python train.py --norm_place="pre" --tie_embeddings=false --init="uniform" --init_std_qkv=0.0564 --decay_fraction=0.823 --doc_mask=true
Each number is 500 + 50 x the weight over the matrix's rms, rounded and kept within 0 to 999. Layers, rows and columns count from 0. Numbers have three digits each.

# layer 13 MLP down (transposed), 512x128, rms 0.236, rows 109-134, columns 0-127
496536425478517438571483496532438443548540533509467524513494546496496581458499451471522520557473455502520415505424369496480587523492569432545551482530512453483481468546533519531565522552623469410486579503424556544435469533535551438554570488523516533527471566463470496551567414470505522496437495539509577494503499448475496583427485438481512529492485555465475571509501559604483464453446
477530474492462517577488566465459518483604502435522575546538483467498433426554544536518505493498492541429482483448397431535528501431462428560524526450596502511484523483541564456571528486413423481463489527474506522493515485449532551540480555542532393503506529469469478494489473418471462520508477510605523560470516458385522476456547452395504463543513594520532494481536486508484627505465
468532512532521522508545518505398445552439516522567498543485442493449429618442466442482459493463477468534492567494581497529523567503558499480483482521525539508550496433475541428504406446517491501464620606491434434523376445551611518479496432536551556479590464549564401496526486515421554596486433554565568439480553460499496585535517428537469502549468550438482502426405493442480531437493
540487531525491521511395522493474499509519489472487411503471524501545469513496469516518500461488413585556432605538481564493438556579525470452551584482537562587487545511431462461479508401487476505439467556552504490556510446479520418509583552490490472535544426509445428513507499505541519557452465437516457475463532509534464516539402512474541504561472446423511472448488573505585506487551
441486436530497442497519531590517427503488557446483495451506526458525502493465513564533528516427520451487433564517456499528539505479472440470528536521636519454439567469429541544483411553468552532447513468439475544409517484481489541395456621481527495509444496584571541425473514579504533562544567520425534526580444530503474416490542473515565494602537507477421526481499449537509491534432
527483505510508500471574546538595539446545500545472565491523583496434467472523455450437493527504500543528542371477526523455447504419483497532557516543530510384440524523581547599549516548586531479525457457476498504535501551500546466542544505513533566477475523423472503490547563526482569549544499449489572563393409545412464500501575441442513496499443491517494541497433503529391626459496
527499553438491509444512492459489489525495458517533495481485521516525552509482508418539505521541520463439521388472482435451524567536436594455447540499534532505479509496483506583416461470500456511445476423450513613543550423451516479497513462542530601598499563517429461455490498492516535548478394601596489485536531537574507516448475499450479455509475481476488570572462523464545515545478
421526463513497541544564492483360529465539442488434461458504517612524512503497519454454536399486416499555614523505419500437458513477602547547534504491487443460488508492505516504453458537465537459615590510516520409412486517475478428451435466457485516477369444510441482379499517526438595491517481492439515451445475521492473462432549563430590494432506513494528582525538541510539537579461
541497506506485545472519569520468507544498499524481544497495591431553592409393493586492552504614427511493525549451501574430519530525497582557449476481501453402535593509484441538524505515528425450584452589530445511478506484471400543478481416523538562520508558504441522493470559458492437496509504564450521505463454441483531483520511552488540514544548544521570414488505492543565509454517
510495503497096405475321491511492494511371499375573487546000503742541510500502666485505273506497491497496497510999495224501494487512427499489490498496509499505459501499500497503502510500498505251492489508480520512507303491622497506509497515500493491507502492497543615516498489510502505495152505492506054503512047493543512745519496350507509120503228503383457502426581480495507516492513
522478503500541441488468379490491449461488512502485493529493512438414485521491492424445513389535442536485530509467460455460498506509475493537502537406541573462489508512477490547524444522447482444478506439538580463515484456472567583519474481468544440533497591575534487492532530434394537555404554417554495607582486564493554432477375453417487493496442564494395531529516531515492524566537
525551499539588444530454511542501536457506609521548510500502550483558480512510445499637543521502491496504481493429449506458447472461540530439513452495554507515468555588438556409455538549473552535533450524488516462501484467491530495495457531553510476560497496509486531520429522532562436572533498398534494525484541531526420553496410486567574384577452438495541474532485502447557502487564
543466482467573485493529521529540526512497520495472538556469497518502560562469421417448463516481545478461506542687531486657521542458528452518490492411518546534505526462465510477547479499489543604497498524423482566520522481514531499501484573459510529543462452447458490515542437590426498493483517450551523471556507506544539543276491556500467439432512449544430470421508480455431435506452
466456489504482528536539542448524459501437525449489460453469471514507458494497485545552414429478513473448529533709505466717524494445547552509476492452625530531552492472551502503478453499505523481439484503598481494495523509491543505521555510574528564561523499498481442478514524537455395531596521434600544475561511506504508417552499536457493519533498508518411523472545531469548555474525
502472515502580506418541464534472515552521468476600492478439480435525527565557476534577455467487478446548500512533531567470475463458476463467520512437486525539534436516485512498527479459501538436471546536455455562525467500421460440541459464457475442459456428459483524510506435519532527514455551545490533451530559479535511512454439551459507541535509500575565509419465484498457457576548
479507475522429544544457561516487506498532476506538511524563511553501508514499477465507528529416512610594490461443510553441522487450554455541489586514581481501451433484456436497566441514493541444489452415532521524481451493492529591499465440505494508475479485427579400521499507474461453551448449501495449459526542523490570484411470486471521478438426463580542563486501575493474490467458
498457540499585581519500476507498505550530542521553556418483593566560461513619469465514501466451438466397591508526498441544543450474551501514427466465518448461473493473528466496558489582468563526470489475465513567466562485468464410601436476497549519528512464514497485488519507493436432451492523436566455439490534452533457562523544465483432532550560566514524548569413541409536474493438
475479566502537532563455513513544518501489482469489530536424451516485492798456467501489519490480498531448538499726518498643482499501533557505537491488493482499524550472539476485419509529455516517504502501486521442489469527458527494519527479485496479502487458450460443500563502539468534468522559453531507461508445531505513485410571529528528499515499509501440464490506494578460473516501
533465561560489461465451445438532557467522434397549522494478570426498537773501474491445495507509441490582478494556487475581505439505460492531502521485449538475498549437507523427504508507424563491520515492491506494465530488492523555532514476527495492459479509448551558489517449501529476532500498548470527487524505543571474495497570456453519492566506495529470382550475549492574527413511
567491504484500473519473535539504516523538510453515548456522521555552516502462437543452455526415437574503501536468512452514472540505526449561533513534528579459535553506408542474525474475404497522509442498547452518455563542554523473553463499436519497388477494548497493511474457496582504513525394498501518555550486530511533521441520484489486495465466558436530492526494448510526446463483
417484540524491573473514436502428503444471447488459493406518499390476460505467441536522464452544527518419472486491517423468467599438429547509639477546495472531452494441491499487426448482476558496449498450401495552506568500501495452535548558597465489516491543567483582477568535455429518546501455547563599546542501537527489491508483412482535534557481449505565492533466529473457430482471
515502470459470500430498531536490496489444532443503510489451489459536566588498540473517501516548452474519447570640467574559513550481523526489426466508529510464477549481518534458525433571485524522550450461533517516461525511519459461572524501509536516519452529454509524475498533533452482543442541521495547546472484530492497436491534486499450511493502510487545537504473478488521555407551
606520502431531522453576576504477481534564571480438423464540561470526487471537500554415514504481495563521424591488494497388503523475389476450526573588517465545509480491493487554589400444494484498504395516508550506521503526557400507525566476587510458574451576500394473525468441541493477508492435570528522554532523534447498478474496463475458519488543503466536503509491532452450453483518
525543591525581591563479551616485532513559468500479498489487509449537487468550580465517545559466532490573526471622528439556489404494554512546580513517501443473465530479528561463502484509483616491525516502516546458557494456483479490479529413449510487503484455495564537527472522554455464530500492526477485436545467451466520447453442501514467523502469514459538548510486484459564488555542
468526457450460539423470564445525563491559535546520487439499502487503573454370521531476478490510500545488413495542491506477489548578474549466476477572557560535470566523532516516457477417512533535480376512560450550534444510468343463481531530505478498442474560497482572505525470439389493504511505481445459480523502527459537469510456478420583544522504404480525474554481523516417455530537
539514495484476546463508582520479468448527490509576537542495532483575597441498487499480487565465465483528473476522532553507452511552574502476450433452515563452480558491525523526499418544525490523543493521446526474485567559473508519471526468462518499556465621491466512539553547487520474524450606448440499511487469511410561437463525474534459480442497428441567441555514539503522483436504
# layer 13 MLP up, 512x128, rms 0.217, rows 110-134, columns 0-127
518540543497389546532408384443429528565474547535537452436435436452424493465592528492548470589556455430400474480426451478487479509442563467517481536461439555504461504411420566492414513425516595537571440534423464525566439499513504530466537497522446557544486478516549535432504435488596447488517554503486551475471539588466525542537595528582496460519452574518465410545456463537498454527515
443544521586578477515572511454382541610406569494549449380511483502488485536432555512480477504434501582428581449491547465502380392363571468407504477478595438473491471497507451581521559444471485504615434443465395543502496537480534366498489467567515467577429436437535570491555499563521594387452405483514491551502405463319495610523498460520440551424366462539536562540495451537550499513441
495577507497492497476442399464488498545514553488468435436527510527515506456521538543428453520446489506434492504493457491444540492448527427499507526470554445494511437484638472484534522431450508429551460402501420460541435491431554515510519483469513451492475514427516460531470584571461597389462505509563476589404433486460513491504582450521555447611453500451386452404510405539493578499436
543584556568510450392484453457474452560506482480500473512516500564567496469476471559547465568570435630459507524407442421399529515553471532564454433466539557536452532393527519443511459459530467515528504535519539578559600420477540524586502458505433466443451489430530458545444494458515514460516415613519540528493512526446517488512388407490476559571450543428514525469494434548535535504516
412501469459502474569481534598518469406477682451437451553420423541491379466421436487519494465433539434566430468440498381416548471559518450517537498479460501473532540511643514536512506544525471535500550499494464472534518487396511505521477559392638607542417539507440494511496516513399537504563518574499512493495543553547469438512519483445550550483541443548552490498428474653552490471444
507446493533510468533569546463506479551469503416526450488492481550537501521465503498508475512535530378495526450470494474513351520491473470590534505525369404389591434403475531624503598469497514546484562501454550471528441551462560502543499439492521482561414431489469513514476515608531491502551510479541441498463486557480569474477525482526437519473459471574461542450587481463400467504491
509448468468545529459309524520558509492553582437482443536466472551480410419423511443537409427574440530573468480435463518465454361540538463369502528509474462553498481479554459501639491475464422575556464469567564487610600592576517565432543516435527592480492426512541509522513550429457511552483489590514446550491474430443565606486508486507510449467541567470476332590473467411537468570539
547547522534408473456500436459491484481534461455534445550420511565589515497524512484405601432430497576541541484472441464486419542553406478506437459481597501575534504501408452505631465498504479584531365528466500513560592498521488510619496547516392488490478576462478471506422466538519493401472514517492532607405458511493552505567467495524480468481490474397485589465498455508508536391413
514515515519511506496485498511510520497481521500486495485500481507488484487475495484490510506502494507480501492488496504486483479503493498509492486493487481493495481493497493501508504483522500491517499495502489496512510488474508474519518502490486499499481497515505511497490514492505501485499481481514505498497517510516513514509483511506490490506474497495515488496512497514500488496502
528613550482566517554474426457501626568430513544501487551529568564555507521436499531421361451431535571413609499454510454433488469476552538532556552497435456448507418451489539500515654448471533477557457477479461506506557531545511560618598439472452655460498444417534473504544555503497551560491476521570443481429501630460507429506520561532518492534491572517502436549475432520508488516424
538556544541505510531518553454479430459554569531448549478487423433421509500549436462561505507483493480480490384435443449480483447503579496640467455501459565391515498539409461513453570539581461508485466615499449357561458530479498525529501459512427481495476584546600463461400525552499522509535372522521426510533594469524505581504486595515525460499499479586498577453536490426562499584478
477455572510485541421484581422476578497486509488485490507510419429476490464464420474572552419437577500484485413457592512510374476462475505558447457329555478658554482525428466498501513463584550552531502575518547453543579488524529471500520489455464473504474551507520554431570524536510494512468517545449616583553518531410531351472484537515501468533552536623585392503592378539474445476475
491538606493526566555423571504550524516475496502426472503468552458468414479431411509429581421478463504450449587500426440476485497414492476476442527503502581468570482435463496499576542558547496463479504447569442571431535529507526547483532517478510496523512575539512530473570478451450554458578493588508379567470552554464620512514497556493483468464438533524464583492493401513477499437510
452525572477422531444500528535530534533465489452332454495423489482547440502412523501550559571413567436464456503480538537478496438528524502517517571480539380576438416497422510467484456501512543529459452456460547465523549475455554564514550406377493504523438468517345572538476540508543490493485443447482533454478522483507531522481521498460436446561442453548493444533571514462507540497528
503484492483428477497441447453550618573421409545418378423500518501479509521504477507436523479509604502506576546480465590451459537412515419515532529471504525483462502469497510607538459439539564456492529515498420503488516561423488543472465525418446530496510477500503581504555560450638630459576476486546474439505442504488557554545463538500471535538526583538562481534534399496502503472548
533490538561402501525508520487511573600536565385475508407480479496439476464424447494513579491445552514349545560512477510474453508459555539607505497468537570520540548465473536522449464456520456531603504532412546521482495458521471467549541530540548536480473439600485544461505521497529472467553569452591437579456465549466567460605438553447410503570471605525521419447326508547593480521520
460621510631433493430512467481472498484472520438498450377525461536545508507523458477532482441575408430540456487478483479471521466518480508513595395520511477526541539529466527409558577477510505405546455603517454547459508470527520495522559541510500558430531613518443579435408487532573552498554504557502542574431495440548485635511501533511459558506467488530537533470537466520504539387464
479529555539471483386496565478516541553448555442542485479502437488559457531540538491511611366576474505524487456503432484523431462568591439491541465462427508552540489567469405445558514432544516521590479613543457349469472408458568485489591555464467511520473505482421574444457440512570616478576425508505591527508587468520502476487489534613385480534463481489522502535498540567483488455416
390521542518463487512548495464488610513517493398545488519536554453536559415506445481454510478501478477580478503477489492444502433565568431582510489439507485456481523407563501488472475479587443462541554415539419477467473488539577519490490486503429479457530521500451485478452514570586599453484432443529526521459446500515540593573544589479491524460477489569536505402529466590456526496515
460450543514394567478506557551444493485502640373584439476508478503488501527480454540434533518513493499492509492466474619496486516557486484462397502537533441464463507451568414545557440507461469542398516453419557498503496444496624461568493506454487646578516388512494483479524568493478460526433541465550459471393513452443476491562466567455426482620454504526490540424538558467480431496473
549505481611453463405462435453446509484493486507539449441489510509520507478492524483525456497512447511445440533521531523486492501536443535454413451519432461496483504480515559492547536437457504545524439488506514568576624513520433487465525539521457498451516467496498509535429485507485489469594486477518556602523484499509499524510436532489494539587533488556543505489455510504476484405450
556562507588464443417548464527513412494368468581481503466483483602457462471477430486536536458522478513532532515458591449509465403462602491455536499458501569569580503521535542479453427485540432579573558478448516529522405428464582485458482431460445496467405567533389390477441491447472585524539547550514567508560500540497483454551525553568509497613408489455550544566538413476594562503412
480513542588430605533532521499529468538514504522495531427504449505485514444431483492522576436471456504495403468506476610509432511536475454465476462504560505564507536454493601485519467465592551459563456481481399466499428396482561526505486458537457511583506453488603499551464513511537463453558617414523477509536526457477516516522459467424480480501515506565477514486494566523536418390561
615490490468443495520549406470624645516385600503503457565499443528527476497539491543437511560432569519534519489482570541499522415525474442512477480437426489561412460515569471444515505524540546564507374503544523444441528556469450544457488460466542596529510428556520457494499589534508419471462472535562533453401505440556492471539528575546448421559438508524514496530527509495663466502506
537412483562438523402553562568459474536526499459504544463475567512410569509505506502450480463523427520528481469501590549449531481555582529539454405465460520553462506439495515462492550506530483532479486507461526577608534469509523546471572535525450522467428479449490493485452558464537500546630504353589518531518485368449503550537493525556416536579540509539525540445531483487378525539461